Weights of a small transformer language model.
Size: 15 layers, width 128, 2 heads of 64, MLP 768 GELU, vocabulary 2048, 4.46M parameters.
Each number is 500 + 40 x the weight over its row's rms, rounded and kept within 0 to 999. Layers, rows and columns count from 0. Numbers have three digits each. The size before them is the row's rms in percent of the matrix's.

# layer 9 MLP down, 128x768, rms 0.0747, rows 34-106, columns 384-575
103:539536509564518504560492502472533548507497457532476468431492538434504493487559552504519483497471500522528488493533508551489477506476504455573513513493464592556518547538479489484508499471512529459469493501545497562492498481462556497532483594565538495482559435543444531468510440523499487554570504466492516529477426472530507474491509541549498490456388507497516489525510507463492512566567526539537513497466546471469473478497560527511525443475432490481469559448475394505478439543508492516552520603528497488562513420527479484520582507494610417496516582498440563497423455542472461494
100:481521512490524452547479475579477617510498478454497450518537568559499517532572514408513467503553474529539514522430479571437469446565519486466467530494465462504471467502510579515508467502466537619529546541585533488453402576522499485454518570495502568473496493547559572582564557482455524457520464535526555446478481428527502470460463440559542546465531466575495525549544393455500486561521410466536520518528559463544519530491481494534450476512512507505455442439538441526545447504466499524534485508539490506532557496440505539467545532461510567543602460542529496510507535551489529538
103:500570454476548497454566500481494469567552448465556570417531479469520492585474478440449544516418482519505506462494425544485484522458526525560524473512468479469517550473519527569475546404572494452615459509502457512520531488500587551560499443455532473526506467514492522564444483465539472495492524508483530488444477486514507539525515504498503524442456536520528467482521502541482498560556542497557435573490543517504502470519528519556446614531448474488484489504554552569478446506477572527496526498512428496493492562498509559502449545430445458502456483493446588529509506450456504521
105:490476455564530465554467512514522432511512483475495477465454491506515435494532519468512507445508491514493461412508440571550553453504491510437463500538442523529558514531560498529453478489508527466474463505419515578475473452476419556580447523493512466538513499513529443475539548521471555517503490544580540522511530489473417602466455485520458464511518496501552455499486542554498490470554447460426471496508451478498505543489438482522504397467510526510600539435459484460485506445441519540509461451560476487466500476477540544457478552499529506468428502499504495612501495441517418483
098:490409476506480508504515544470479473490439469541554519500474568541512472533539445540443532487484529499483421481470480506510453453558485555541511501512509491467444455515458496505508503502543492505535473502479479517502601538456538540512548460536498477527524551544550573520512474469470520534559530473523494504500472499538529519502475517535559473486501512472409522534499495529513483512486436522531484495486427480487467501478466475432523457494488467518500483512515448522457538493468493519482514520549392511507523445456498472517440501525483484466450475475552558499488469475476533544
101:480433568464528424481450550526504420566522515536586477457508523413558506402507500506523477523490511534467441503553473520489465500498493514496539453519441524527526497560497563525487529455516518541550440555471476483510557490499457541548583470545488515499472535463479477505443467512515557400486520480480538505499445514481501521485454446539552479473525515455542516523539521435486453509539469548450535500410539572532570493459547564512467451495422423467455549413471535523459508477484514506494514534518477399461464427458485552454444473492494515512496477510467545493402490478519534489
100:505497591482500510488506468431577439497459454510503484576532444549521494559484520523515533477542591528471498528565432548444438538472446477562487525483552570483552516519467435492457529443476604549452481502508466480580508516476532537525561392485454460437533476555563425486476489547475651511503527549562501522460527487510468456507455499473484621478468574559536458528377499491437473502573520461467438483547521561532451535497501488497433515481469489478436471446457449488504489459448602475469503538478466442537515499497482535530563500504481462450456490511462519489498553434477458448
102:479523437386476546514511472498442519528537411482452461471501441524511524443526500526466569552491463539564469523461522513462452563589474474406424507480477555444527453512584489525493488442527482445530560493461422492516437491515478513507465500484478427554572489546510499458530542467426461497505523491517480562538521496491491479479518582525517504542533471472469525504518430538463531625460370474499486493501488443497505525506489465454545560479504509566588480503451487507502495483472478554519494456516521499548540565599550508480471518493506367540493470436531572568530427482443439509
093:599513519517480474472491543478467498519432501457524397498543456431524495529483589529487468532479463552486549517504485540565538484471503508504499520478473486522455495542493482521450471472500491515453559539522535511419512425597470523458472540575461551526513495514561483511515504524589399544512489461488462537490450585407474549504443476475519442516498504520455464506510441489518477492484516566510508531550511552557523567525551447460451465548577442487461517472479496454483491472564529538551457536453556494532498432486516501564548503441532473483521455476482525516434554457474506543
102:551552604510529580539449454495460564497442493459543460506500533481574520457454508548487466506513532523498496491545540568456544527519509472534526492460467556500446508504479569482489495487527532505507565455599491482507547521524524509527526418507499557571476526413451528498503491486555542454440516529507522467505505505486519496517465470475465561498556483496483486497471513554477463532553520514531522509492492513523530454537559574532542476470497419443444502547478554526453486492458461446473491501489410409449511522512482469511492577501475536472520514488523433499516588401545572449
101:472495453527480483475520501463536539556543488493494490501501489554533535550566522357471462520413471442532512521494481482456476455537481533504453513522498550502554566537529592553498509480427447512517470468463549478543481512588472545489442534417527563535514480579551520459457550470538510516483461495485573485451537499447530548485532521508514505526453505530469525431464510484488497481518554477486500551506488476463523458507566536470491528540491483412549462531502516554521571526453533515545598428499477520562516496483491485488563454531499511491455484460455523501487521491495432449
097:575509527519471526504533505506455546507436472503502519501583521476527482577416559451511517471484450561457497481373428439460552421462496522455522490486507552494450530557550552502477455535517464497538546442507460510487484535538539461435537493500559477531496478499501437429481559523440522447492442494480547601540467469458490468463513547525553541494563506483514493459542461485579402479538481554500546558542494471530582524475466514504502489484554571449512482408505464443502487506491445469586508417476529471513516472503466527489501578465499390497473510461528488506424523520432534495
098:494503482559570583488533527510513558457498477554547471590477490543472543424455413436491515551499481439540491600485520496512485497516508488501531522485551475493490520470546457523532532503471515648421465473477510481509542536514484496492451425506475531488555544492508452548531466473549449529440486519483450507551518509471481469547524486495502518555531496474516589492495496459553497511557549547531554541523536476518491505420440405555533520553562479524486507547534396488461471525493497534527470499548495542556486544519513491493541533514452506471531458478464479451510523470549445452
108:531486528525525490475527483510443548475519513512506406536468472475516462509565568408539461551556520464481533549574494473529438448512504556458540435506521484424506521535495506512529417480470480532535536454500513517503516516511521517463510464515479493514470498463480530497464522563500493481497498493508461504572483545441518488536506461458468525538483486549495540424470497571479501563480508495504485513517513560512519486496453532475462542512502445510499447454428429488563464509510580470535470537435434452462505494545533505495453470500490501514476466502471504546528597462527489429
102:531511590522496481548551425449526495540528536474515510593537488527447541485478479384423503505579428451503508504533495436508534499475505480516553578517486506480507545525556476548543483570487460541569464501516473496440451481490539496532517488494456530508489491523522517450492477551552475470521581571546527532460579571477494480435516546511577457483530515536453476461433506480508537506464520501515515482468594451491478466513581456490504504547482441567458471474491509536468525533502479575488556504539483462459537541542519570477562476518473501570551477489492428562538465522507476466
101:495519461527489489523482614512523478502499532528531480533448475438461560556503481555469520490426495419500500469547496519522532549443484494498477514489481510528513445500485529502515492490493520473475506529524497518467524485465480518510527555572519438540446517542532470431514487549458428578438447469503429507519533449518475520546474467504508529503437513460546507478509512458393539507416495496506588464519486524433493497566512575491481454490527494463551544551479467493500533443502532457419433468529599538455543508501461460587513514509544489510486494527514498418452531430570480552
103:426469475505565491513458486490500490546459433480464462416437436475491463458514586481422474528503482471491399492466515540547498542454517524494467533463472451496466450555509477503473500455398474475452478553453548499412550474542507465557468537494510491521490572513537446481492506505487487583490474494540500533468500436488474506556484550539446474504511419487472509501450546441542456565491478471461430516519535524425516514465512532543456440556547572452576511595456464525467480447505563477515480503501525512444482480513471496519439496523502461456451470538457493447506470480437416580
097:490495523460598496434516469550500530481507470475506481527506564454520457521517493472477441467536468553472564555471501531423476482530547561536445480472497547476423532503451528520509515463487521508499445428499502460468493515462477549504558417430526542460505445467486475507516482475465462477541572520540554494537560497518557423503508482506568466489452557484484465536536489494565452407538504490524537454477493506509529581530471505409418524461541529488467472561475456486523426544578532481599516569476496451479501578527484498580473484616469446463524481585458519485528491493501528560
095:504462499502503465507483537446468523475513502612564501487539447441516487473496533600463397524473541501513466497558578530523567464456479514509450444510453494506524526519518483473476465502503555503453553488409555501545488504497478451561468500526478515431451545479481444474517489539437451455467497512473462588572475463491533481482519516535478532479468537520563511573543529404474571483528552513475467497495543530500540482495509600556470487565518514496477521455513488518483501460511449540461485488464515511552493488473403453521510507471479546450461410537494473513478499414483476443
095:541493527475537528523444596523499557473409502523523448547486480561483507462497528545509517453551441484489472541551527456565521491469504409538461499524465509523456459463483581613528502445496498408584471496484447455472482529442477471453466526503488494497532486466404468510462544499540438526518450455486507438460526489503454507463528464513447518478520544507555439438405504512470508432460503505511472480472474420470456488512484474507425494454462566504400493493470522496585580526547430525530515521470490521495574493500498443549522488542453520547407516509429436514510457550439490458
100:470505550522537452482521503528520509463551543580489450525488521492460449427522485453495509520555501462501444453474530498496485467549540483556490529586541449510481480450515444484519467470534537513522470449539482479526544458456524530507437521521484489491482500507426447534575505459476495510436489556534543479551549585488502522482536471529529523512511591505405546521539500460477464530517489528506522508488587543497481494522432468579473476479475542550390535558549538458568534511539523406516513518471505508471439553484440555467474574512400525577450546473504533520500517511615471466
098:515540470478477452532525550507515531558508528565494502484563489494525493452491472544504484503459506489440505445544525556476430472578520547490501519474563560525510549451488533513512532556454475487470480501471552506472453499456482477547536444421506501489579574479462450556571450478536524564510470538470470456446520487519445439547458488460493485533477518533552486484471481496487560582423419494541429474523422489514477465485517510512485448538482463446533501466503526473476538455545552497459547517479443507575546483523473487451466583424540499460499521552515549505469506384462475507
093:519461473522496487476437509445480493485472492454484514407490423523506537566526503571529458501461493459522517503511542514499536477528486460461499512530455435509518492508592515385436505486495502548428424528585517480479625469459449483563536586443462501454499528523556511492456549479548541567434533498578514529471479547509517525458537495434510484503503453435550505465439521510512465458582525497486546534515413488534523530474474531475476524474475465479521440490492461572493563516446531570416492550475454559481542532535513500385487491478469511478483467549505464445449585546545531481
104:565491478531497446511495419503587544488521480465514484440542418512528509487495526540490484448526499511512511501521477488526510468424450461471461487517465547476492518530532441517436548574575545434446492465519498509402505496540437485561511517482499446582530517457500506442471539572542484468520546516547502490485468539544503509515490429496528520423415535516535515548488516527459452517481507564513548501475423493525576476465583429513471495546483545556488516456499558477500479546519513567457513437454487489538457446462503602508563538437542507550504496446451585596504494499441444491
104:451545444438561479486466498545533502509577435472422530473531461479438477447524519481440532450506480549497533508564536494557549520511452512549457507411479546523564514539542546522507528494493473475511506466525469483487507478513499415479535458497466582514501537519537486532500561478581494505524461513533474515486534470469528575479453532500489469422557511465508443598534446535462452526480531547501564526508548475582540522478524529468473485524515491496500530455551493480475450479486497510559561517484478439518519477498416501496547497526508525546509515481507458568532490459474448521
104:477487490527497484420492512525488533501491410487474497456473533458418539524499568452530471520519549525496541462553490515404570560497455537506433450562558529509500501567498596519495498462492472461494475422508505592482504491571508491447534466503465509560535554500524491466586453536527511380523502410455521481501513464488488562498470521506502520497498493517476438548529420465517559565540479492470547514535529583536468448474501504407527463486513434406521436512530519488483454463559507492488492448551614491546534546457554565516454509468484497505468505469556506471372505555500506498
098:395481439410421473496501539457517458535511525521504485519459520458516488515571580401455509489474446493482488481453511505480546429515507460543510452467413430513535492559496465464534424611494518566488524532499512522463613550479492503570437493477476452545564559532597506486522477464514479514477478476490466499553441506466424554463476521507517476486496458506472477477601525553519478535475484463519478459509549536600626519523586494457519522479437582474525486519436503430505507567448536482488552399472477571449487473437469490514481480531516482445464473495472493515482539527452531433
101:541469524479476435404532443479536492535538543483488527520518519513495528579501479466490519536505473478458477490429523492576548495430498517535503522543500460498511519496500558472477467520463479482492522512530511486509413452516489523527480493477522444538513485498562456524547551501483504538523457447518558485511458503512584472459538497526431509512570472490516517486556530549530536546500423459548528538436516484502563559439454451509564452535491506505564547588517442475482534497565503448492457428495455540548536560493503548495493508600526548512478595470499492478572484524477427479
098:513535531546463490475454492475517481481519479530488625572518434529522465506476453440509502450483475554489523489480451456502518501412470464541416517529484538413525513448492512434457484608514529487411529488470448506513472497511454490509505562557496446479474535481506500499411476520476479477514404524515470509474564557436504506533442538528509467523493520522513519522482467523493508517510483498535554463475448506517413511454544452483533470459474457524432464485461492443518483519477471502520566439437529538541528456519514476537480481503513536493481460493550491407475451504485493496
102:495508520422483493468480525513546456473494523499479515484456508463525529455461479473557530587504490391509483547456512464445472475507557465455494548492579491472422428507517503495476493444524533517490416517495470477519485457444552461552454489473446547466493563526431436481542490518427540601485494501482505456519554502445478483547523440535540522541525504546581553528469545451492525452557457495502588502524541460502452493594472407516504514483523526544536531543554489461552520445463496489505535486433487584498444501513487466510467445581468517468462562500471514511507468493459484541
098:549465501461578497458502576486571488480539508484522480511546496472499535533582442460548542517554522483554439512427446429456553527473499483534462523485544493467479531516513541450491485562483529532479462479495527493503468518523486473487451516545505482526505434447485445446491517513509505518429537471491499511521428490465553516529457551520493491571444459549541519465510509512533516528582566571450516397459479434498458505442501584457474551516580490520475536509540497518488564446543457495446501505483547534456504404430496496490451540542573480453394499580416477537469539502538493502
094:523550507483414479455541515546536521465481524546436522566542497495509477401547475462469520470516492487468462535474527526534528462515521483477517518502428456482527518537461541487545527513477452602534468547515465565473582539524476458383554527533475548480451545474485495499491532476489513528516450524465474546503461495464490536438548464442552530582439514476447449455566526507454541523501473428500476469456536526566509519463509568445522547568519481526478558478508533412492514486559484450513440516428520445465471457504472499453491476465472494551451515475498477507491492590487510462
099:483547497470505477501496530405445531433550601529520466425487477549553527521591537518521507468486466459509505502538480550508522593517477468556595476471572461530442500511560493484508501426494486595555498456450524492444502480449491512477508552468542477543530528529516480496551468545473402464518487505504563500496498509475488534577461510470488499450560444465459499546554478489491449522533471569531496471470453484513523504527440518472505500475503539572470481450536461520560510546514490524438536504441469548473436448502527559497465534506462504509499504465436445546498521404519538373
095:413464463475526487470484553548544407590531521488454441521499456497445458484538436479500489510517515498515539492472521505547545589545536482467495471531532482497545490491491495543485522439523454411498453479480595508422398414444473510490542556504526526532538458517526491510550558495457421507589453546474553538554546501543569479469498512498480480479574501488516585488430529495444510524485459529433511514552496493392462437479515479406490502523484493465575494509511539483522494566518514553554526489461500500429473544487528502444500405535546526493530547537465445487459427426458475458
100:496503502461527431535459463488485492517509410504471559579532499498516611516498427475443521550473506521497469618469475489477490502403485448467479528537548511528508469480507562506498554446613454450477523474493461536484500479571446542559449466416515571499486479408508566527479537445552511574494452503425547493522533527507495547549495427530506459447408540468529549493456496560525562421476512468524523484501447511465517411514506470495445494492443516464526509484490493526499511462546485593498474453436478533501556493544600466470497490497452571497518554503544430449486481469500481440
102:491477549451541475487514466460539565499539495537522541515539510456448463566558484524477475504514467576445524546502459458475497460568561486469396475551478537538492476509500480465496461552445578552573519538462483516526511497557544487531510507485491524540449487486538488483501543468509588466507500484567510582514527504523546448460559526518477540505441446456541499557443498520555459514524493497519440511489508517501492475515513455520556482547525537506450528550477527513459553527533530531482465504522522512520516474486498497500524458394510549527520529488513479454442468460533538514
099:477563438493426426491557475485504520502518492497489473501475513482499504578542566469465592475496459480552455471508490469537492494512489500477460473520546456448434570465547477519493510461468520562550463457462457486509469501438533539564497518472477463560582507448445452484503546479465519465506496503469542525514460526466453513507496453574515560441500483526443465533540554442438513480462515526580448506496457503532494489491493487517476515468487515505505483477456508531493503548435566491498523515502537511490515543434443508569538551484429451495448485525442631594469523531565515511
103:518556551531487550514602465513477442549515593534536491560462506483503434490494585435416504484563500552489523482616537548489585439548546477534462489461462484510506520547519440518543493541500498497511551493489489501492546536501541571532509516516542499463499500499477550482476428512505478434546507463506448490512553566557550521483401512447569532442407500493466463499476490497496534486502440431503455533501440523453503481566541448598510473410498552481427508504501492416533508460500550458532513558453543452466507415452516470572463490544568526509417405505575494511504437524515621550
109:524513381510511431515497556437456491501376449570540481450519546533451451494466441384541584530502531489507523506507460497566464515426432474451479526484449458480507496499487460521473497465449514487473522530503520464526480454500538478525475491474475459505582484483541521438458495501465480542550469484479548587507504479533495516563492454420526461468592479577536493509491469514461458502445445538487428551599462519510470506442503437469495426515474475451590496515521499486459544438451452512492517524515512486477443494460446512416459465529510494544411551556493562447502456560495504496
101:524482404587477522538516484484514506533464473480527472440455432502494517467521511451485492426512517538511498515518444516489499509533514469445476553500402524536561460565542484491448452527520436425447467418496549480618548530495542512508476562528498576435525492570470495421567517519479464495520569585462501474543529539457473583600499509545459443499509493530543486592509503563510492525501547436533492491502484520549573529439454435481510568556528483512605521566490535500461507497548534451540460492527522476499502453460459491538512562425499502557422495495399473588504454545444547500
099:493497547477470427537509489569546478487437521466526514535479538519451531454506512503492483563530517541547471534506618531472417409556566521512420445542511512456524488572553470500559585468477452418521493572507514549517400511477534475524414464573557482420541473465533465562483440497491586544453465492471440419491534596536531411482563469574505425529480502425473503505525425433489439494500544537506541506557522515528516531482542536504534459464508549536464534516446467539479483527476364484495472518506488498485494525494566531426436521479479451508452580539524514488483502503492549493
095:461494463522450571517533515499568535457546543516536500535565485447537512483524490481530480543462514501495448592480567560496563542516444522454517460530508510556496454517517481468468490518472544460448463503495506559487538488531514503490496511543459525409474560486542509509534551517504491497394488526509524498503559539539525501494510497484484487485530558558504450484503572497473536464538494490519466498499519506501472529501473487545520577506546503495546466480447505552498414553528483495469567492517515528463508500566542469601542544573541530565542553524566435621510493551529439540
102:511500562462427466524555453532492499491510494540482571459494472476544524508454420456542470539534565438486627497508503544485544531487504526506465494594530551411472488506516466474498550502569531489537507547569456535570481513530513464426500560490500444460423481527482524478587566495495455486538539465581522498457575523447562513526525557466494463469463483536593505466500513475486522532522460450516525476488551493539503564546519558526508546454549523528534547524529546529498485523513505505464457517408504480514517569487493508533478467536531460453454457534468494489472459549546431517
092:480505400422477534522499510428555488467583531514538435504534456420586570517517538551502557540454544410475529565530498483490545456532505488451524440517537498464526539503462467461559498551508460497512558470484473491479551492532502555529518552495417513477521468454421468505476450420360449469416503537508466433512477552504527437576519494441495470501458415504446543580552509498485450463520537486546525492489443478476481524499455461465524530544495517530584546488466462533435533523438487474553528537495435470462578482521513517563514517496567495496518508441531452521515509510526496469
098:421572548491522493502452403532574428507510565499546540561518451469525528498413480495502505395577503550491477523624522480528553529486500479459518403460509496466536518526485464401525499528534537471486528520521542584407499543502501554453477456539493537492474551447530437522516536561490431480432552489515493552443452511469548478475469449499494550476487552531467481553443548408487559457556520510560540565502550452467453475480433514572497483458511456499454504541459466516529507477523467521480511518494458540505442487536457463539544431443484545474516597539509464522454464580499497516
103:502479525591487484471530426527515576516495530491478412543525532527520530435518480467465452506477483477483538509510479500549477488477497563521579495456507549402423542505587491534493527484525520434512477450466532460443593515468494464523507552503509580483497490549497459462529501522536567523512539425471505546538472453450507415494474599492547530468571513519396524504592455511539502513525492558496484464570529514496444454515524444530565540477539554519384465454516516465556461565567481484525464472455433549484488550515487497447486499456441437436512476422532556567513482581503477430
101:503461505441487588506518472500434531509490476494535529511490622568499476531505416462450532503513518508472509511412469476571462577475478460566533560500487522544531419492440527440479554481531503568480505467462455555487511446453478522498524576469481462504529411431541519534434493466511520543446407479495562417401512531503462571506448445490480533493412499457476595479469441550489507552485459436439494479479504454524533548479580491529475539370495490513500473495528504429500529497501542476522527533475489523538495550547480484456485494467560475500452490504538509476424469494453516486
102:514508419512548545448497569455510462456490474482526553537541377511441454451504600452498482522461543423466553518463516508488523534471471456473507507501533465560467496501512504542537449484499479528486494471480481459451468530520476457547446470487502509540420506524490510569462493487500425559492513496552461527552496588478508549536476534491476418508501600495579515492467529510443438490455427507487488509498564565492452496464480438461517536504463480507480601435500373454477501457514459516551518482462394552496531537402476432539528566542499447488525508538517463503469457570485483528
108:513443453495519522573537485552483505511500576525537461498518522455510452554487479565480488441524511504499558502535489558444510485478574425487451460511553465548540547500555558555421568496501498485508550497527539514536517563505541515521487533498500532437481448518528551472550526503523485462544523522469496493531530505512563518550506425518520526475523534553460542488546403466559432554423434516559485540441503519489521568490478494481484507515504540549533478502492450535550492482510453538465509499498478435502449403457512519519419512471476440562490451532509565491513464516469481468
094:490468552487506530503472453485466562520464595471531459437524496519483517487465528476411469587480465484538550434412467479520555426404508493487504459507571517511570590460552487520581468538513540453499523540565504425474506503537440461558462482496475513495462490526499432527579469539545448474475561566502502503483477455518485559477508465506502583415502595512555484466462523485528513461525534527497543531468502553509536508417580519492496505455518501465506464543497461462513460448507546574485474467494478519452486480557546578506485507526520501466502474547460445505508496565514487440
106:446675469433542445442498510529459532502525505531453478473560482512505465552515509559549519528416486434442536553523561460464539504509451525475537491525549466432582549503518489497509474454475496581448561504448489529531463506514469525533505460527480411414499501513522446464465554422501502471429502469479523484473585507458503490482538553475413432476476523496526526568505424478456535500416505460500522427434490536512500514555474515531512507517483509503548444463492545485502472441509484459456581437475529522489450492556529489495531503534462494417526430502521475492470521473526453407
099:508456476558457473482522503577531518387483494468484445530532491424503486568496416415534484507567510453476463506502641545513515524464467516501534505495538503494535505478519385487575491438515519515521497552547485465497449477413501498521492514524446455419529419449487560502478464511521483544506501560483469533478493501484468468515489443469425530517476586472556590576545500522582517515541473469557534496553462432486532496548469488494561507577567438513489488586461507477514492526468577557489556493516483529502519419511579506492514528436504482547540485516427476544550481496528475456
103:523488395465484518473503448409431535418443483564553559475421393396490549497494526567456479518477536482551519469470456546506513411487472589502475444509522473489559498503540453439463496487485525405542539455448494490542494553462456524463438448509473484530453499514425583495514501459481497476497515504498493448453484436507493500509547512506531538535521432536525512527477538553583526493444508444547503467432506514535509488482461486535530504496489548475507545498520493497457466515532464494522498563446474546543551538468475519523502514477506496505521529481540532525525514589503521496
099:525578445529461484455559527519417542515504441502499554486540466477494473487492491549497491496550439641504528512461500596460493582523484455458456536472440505539512502544556465456484458468464522449497561505493491530521511490472488483479475537535496430502452499517525498547536467478512577523503503474518506578547545533493493551578481538473441468494517437532568493438461548483507469475475493486491536509434496514478551540454414556519492496443515543492494565535472508517468427512498457487515496501427550487594499528486457533516539481447470419529543464476501540466431565451562489535
103:494477530497508464518484495543501538527499458563506501518529491495526537536478525544512591524546437416539457543507514574488418441520529576468543488509553482465471529431521436510520466501486539487479489473532503496514497564525581522546456478475505498503598429506459511571547539587435509515481518581463555518461453555499499440509474502567470488485534483444521484462565447507481508458474498531541408504513448518496532513542504585588522490493569495477467517515545450524550459484547552456512542505474513615482499532501493501470537455487504455511452511480485528535561504521504487479
100:510476449490481527497475483603546493492535500521469518536485479535489549523470526419481475527486474485512463542553531488510490460453474453541467492502485516452507540426565533563429500509400456505493450522546509452543476502470445512584497539478477549590571541492437534480590504465542531509503455465455441524497475495547454549488509492465582459540480478459474484475609561544553517465594432570456476474451519495501464513489554519523543543511508484514542520498548535541525576505587428476544498525487538549545514512499497505526543538492492479476418509556526519483575511500590588453
101:453451565480478494516523494456458555500510448438457523421504457451536484500495577451415527499538466510537524539483467516429510505531494484519489464527514512515488518494512409520484515486494485456454532449477463481558422456563524476465604548554530510544478475565475525415502527473497535466513525482489540475474412507511440525485531565497487579428487468492534477490504465469550467464542507439421517464546529461578472466516504501509464491593547483473545509478498486545464441487441531438493471485520504498544513507492463524512556492526458465413493455497462490540511461589475429500
092:517575488477508538561534502549450527477522474542493489558458562502599510592492572560505538479583493493509498472550533447549447503545502422531408478486432507448526485562498539469506481526443473496419499438471520474603471462496438526516443578560443516432545448431498544446477511532520364471446472562496525482472465522536545532539554492499549514522454472489484511493591502440510517552580503516541560465508453452568500560545459514520560487487450528571487530544465529441566507596535494466547512497494498557501510504515504446499442500455482521446425514494478475484541417477570503472
093:520511421433454416440473497464615439415466500494515468489553482462495519474529513441437557451526557358512515538487562476597530521510532493537527466461480461528483442483513533588466486502439470512545531426407484519561541467491529521570472469511497516496561550476558534498399525547492539535544404452476458525486491597521581526578544530473533469504542459448541455460441543418525509487455455487509443557555404467496492522473540491483495487555497581469566462543497477430477547436436419452570510541563509531558489469477479461448482528502543475515476534526503427445476516484468440484
094:531530532483554522523442456501470530480509564565562489488554429506475456480478499539528536509480481505486492439463433572427589464572455535559569502505489433501508454495455460552521539570534578546479501500448522418454525553508487516480503498490495484470470534458466559612544580494524518508444429478539470488496500513499425541514512480446445506460502495436502465481476458549436558475527407506500465472478487449507429444546443543549510530563451500501510462520558529494508487411476485520507401476443459473484486548469481522545566543545526455424536458520511454469441536569476469557
097:524455512448522472432478521503509434527475522591468473559496545519488542456457461590536459484499537488499507500530542510553497518534542509481551500517436488464482473554504620487527495496537533557450501611560470505430505532483539485520531447440500593500503507532528524497504533473484465491539455435459478478510489456467542479509441421508553432529532417524489526506498564486544532488614460567494531520559519517508462535511490490514520493414475497546430485427419450488528468577578453420534440557470441473517538479467479495416513463438447531553582509543517503503478437510453553530
104:484466503430401588423493504553541550521563482489523492524531406505443571466492448435412570526437458499464512513572455489516536460583496484455509443487429519488454512545496411429542461521445411480487509508487512549458474525491411488528437540320490494481466534497517495499485380468496557469462450512448467483533495560480498481472521502471527460473508561535488497592552386514542486490520604495487497554515526524474600543476541417566508521467496540525498390505417535494549544526545488542482472468457504570496473476441577534502549517540500497530503573456528506479489528451488486449
099:466504474465432483506491551467516527410441502514516394462488540557476570508498436548524521455551510503519484508498552495530497517487522426459431467456471439508532486577460411389433533531503490451521553531511453494509493530542446516533504573557526432531475535570524496439514483562435503561522502471458511538536490545425467513533477467539429453518549443471530501481448495568525471551491532514572539513528489567517560515477567523506474531541548483465577532423492531497532524509473515502526435481541521557473543402517471555449503519464586485527497501479553516489470470532446549422
097:474516506499514487597521487523450542538533528491524491456501492550475524565489519527477537489599473551495508490589458467493442509463495492450522433547474553511520456559523483479530489450524436490490519528466513473444520517465556524478522514535501424433456576527473535467561519469546480426523538499519484482516542433456504551599448448556462442523443486474558477478572493586512454541450551506551515519489452446506480553557501483480554532508459517480541509518497428523489551517431527531542483509531518474478458457461478535468556477401454482456479545462442539482446527480544492449
088:488502416441478499457524508510476564512511509547512506470502518458500482488462647528430526525501509561495457499529502492477502504525463448464483505504469375548537481510566466474531549610501402491485551481488472549523544525486492509459501528504486501460549502534497477491612550544427510504511500489520500532521461537464551509417473558488494551497491504447489464534498517483591461461472481468476480535447474512558475485535500452422497499521541534472453475433497491524518500497402444521453441514550569439532513498508455620531561522520545416542521525484477525591460570627518497510
101:512425515500465541477529501485506542461493514466528466498515554529544516545491507480536504541437549474501618523533423518428456513507517521433542510507527486570579514477495542490475526454545462502473560524414491508516501502468537436419513474429503463503533488489507495460540520528435464519484495523462515499487493464461416471504551524512453531500451475467495457513541509498487544437535413458498534478526600370517474505552409574481521487477497484497556552431480512511436543546440547519533565580442511541501554487517523542614543476528517494467430459478516471489465503571485588508
100:536432538537497520531464431516517527485475520538473517470519401506503552491494466481464486507450522503466476512494490530469471518515527553464452505489554570585461446470531514577532504526478522549546487589519501493478580466500495441530463462507491506536508512523483603516540528468598512544510512444505507509494498542528506463545564528480476474520533494487490557479464467550618485515457458536428535561530513474449491499532478504453460488470530514491503496501495502603411524515540432514504459507460525511570506434501445459523419543560491540487420494553520460476461486527543491410
095:487447531480481492515470455560511462450454504544490518494534430428455505477462538581568488478518457524499471482531513517482501496454520524504472453526497515461543593454518518510561457459493519495553469557476503565452501464493517490473551545454488527518480512466469497492472464484537494401497473475546553464483551521565456549578417468561558513459486498480550489545529464411419494490490491480496424476457490518500517565495505498496497510448404535550489492560544440460480496493451566471467558462490559475463505556497534458497521517527516541434576500471447483543500444509563578491
102:549476486536515557513514454430513479480450508489518471527502484500461480588494394512534453564521498463542436549477535390550516483465527473488495564558507579411535583502516565462436497508501540523506541540514514484555482564521508520539525517497460510431472404616478481491504497528494457490445587501461473601507484480472490560518504494485498472487533542462520524495548472495503421496441441522494533477448495415541516496453507471484518521548466522459495509499523564473461538567521492526552483550586521500504488501477505520488562423412513529509498517510487452492507443552545573453
109:490498500514570560517459495569502539500560517390521497517483475533526484564507373428473439527482578495477475509500561459548500543489453479518449552507543508468536498514558642496535467478490504517447489506489527492510487499541470430563507475551539521506459588486532534541526466460481528513548547562447441531521495618526477480557536533519419438518509509524452556565401581521495548455436441457531538475533500425495494438510535544576478525503567453481559522463489534489506503431534484526504530413500481515426501494555528523420479491506517561460510435592591501421477493510504458514
099:553465573493492549518487514497470461510536500489520414584460441477521449525461478471484473511561526522528459438493517495507533522488561496494435521482483546518473477497518482529500491539515573459501542558490477555537462480492453502484499529424489480561569509512535539503509455508559495475545486533467413526573504503505490530546447489530458451476538526463485506525516474509543476586454523521531464499537426549460478488449558495460516528496455516489482460523474518518562539545531553487475365459494442484600452479515539510533515454468480470537475484539535459466421519452469475458
104:462488574549507503479419480545541484499450506512479421537405457520577481500468395538511542475576521566435533509540443534422510479508493520574507481493492535470561519450464435475498498515507519559572557492529481491522558560522493516454521481533520486486506451465517508501514529504490523428480539514452472484483517521425466555493492493528456519496543576499468598509543467550530476507541518485539515541456613467528487528498448568457439482474447466538450493525563535476528579550450555473489497499468573477487491541445482435445471517493501532560518540559502571562543499498476537549
099:523539521563535552474477490454471515485494517491496501490559426521462507439513452587462481482525467593514428470548397522519481530539488513487478572495452520506434491532531440493503494525419433424520464474516424468483494487538543472450475387499511485528454520445485545464527504592511473470521479498453526502552530491540480564521446483460529543487496457466542514519458513532539476542462496406449480489494486459460443464452547531494502529488440522579544487577536501560498487472496468459485441554499458522455391577537518561540505472496532478553468557454516492536485521482503489521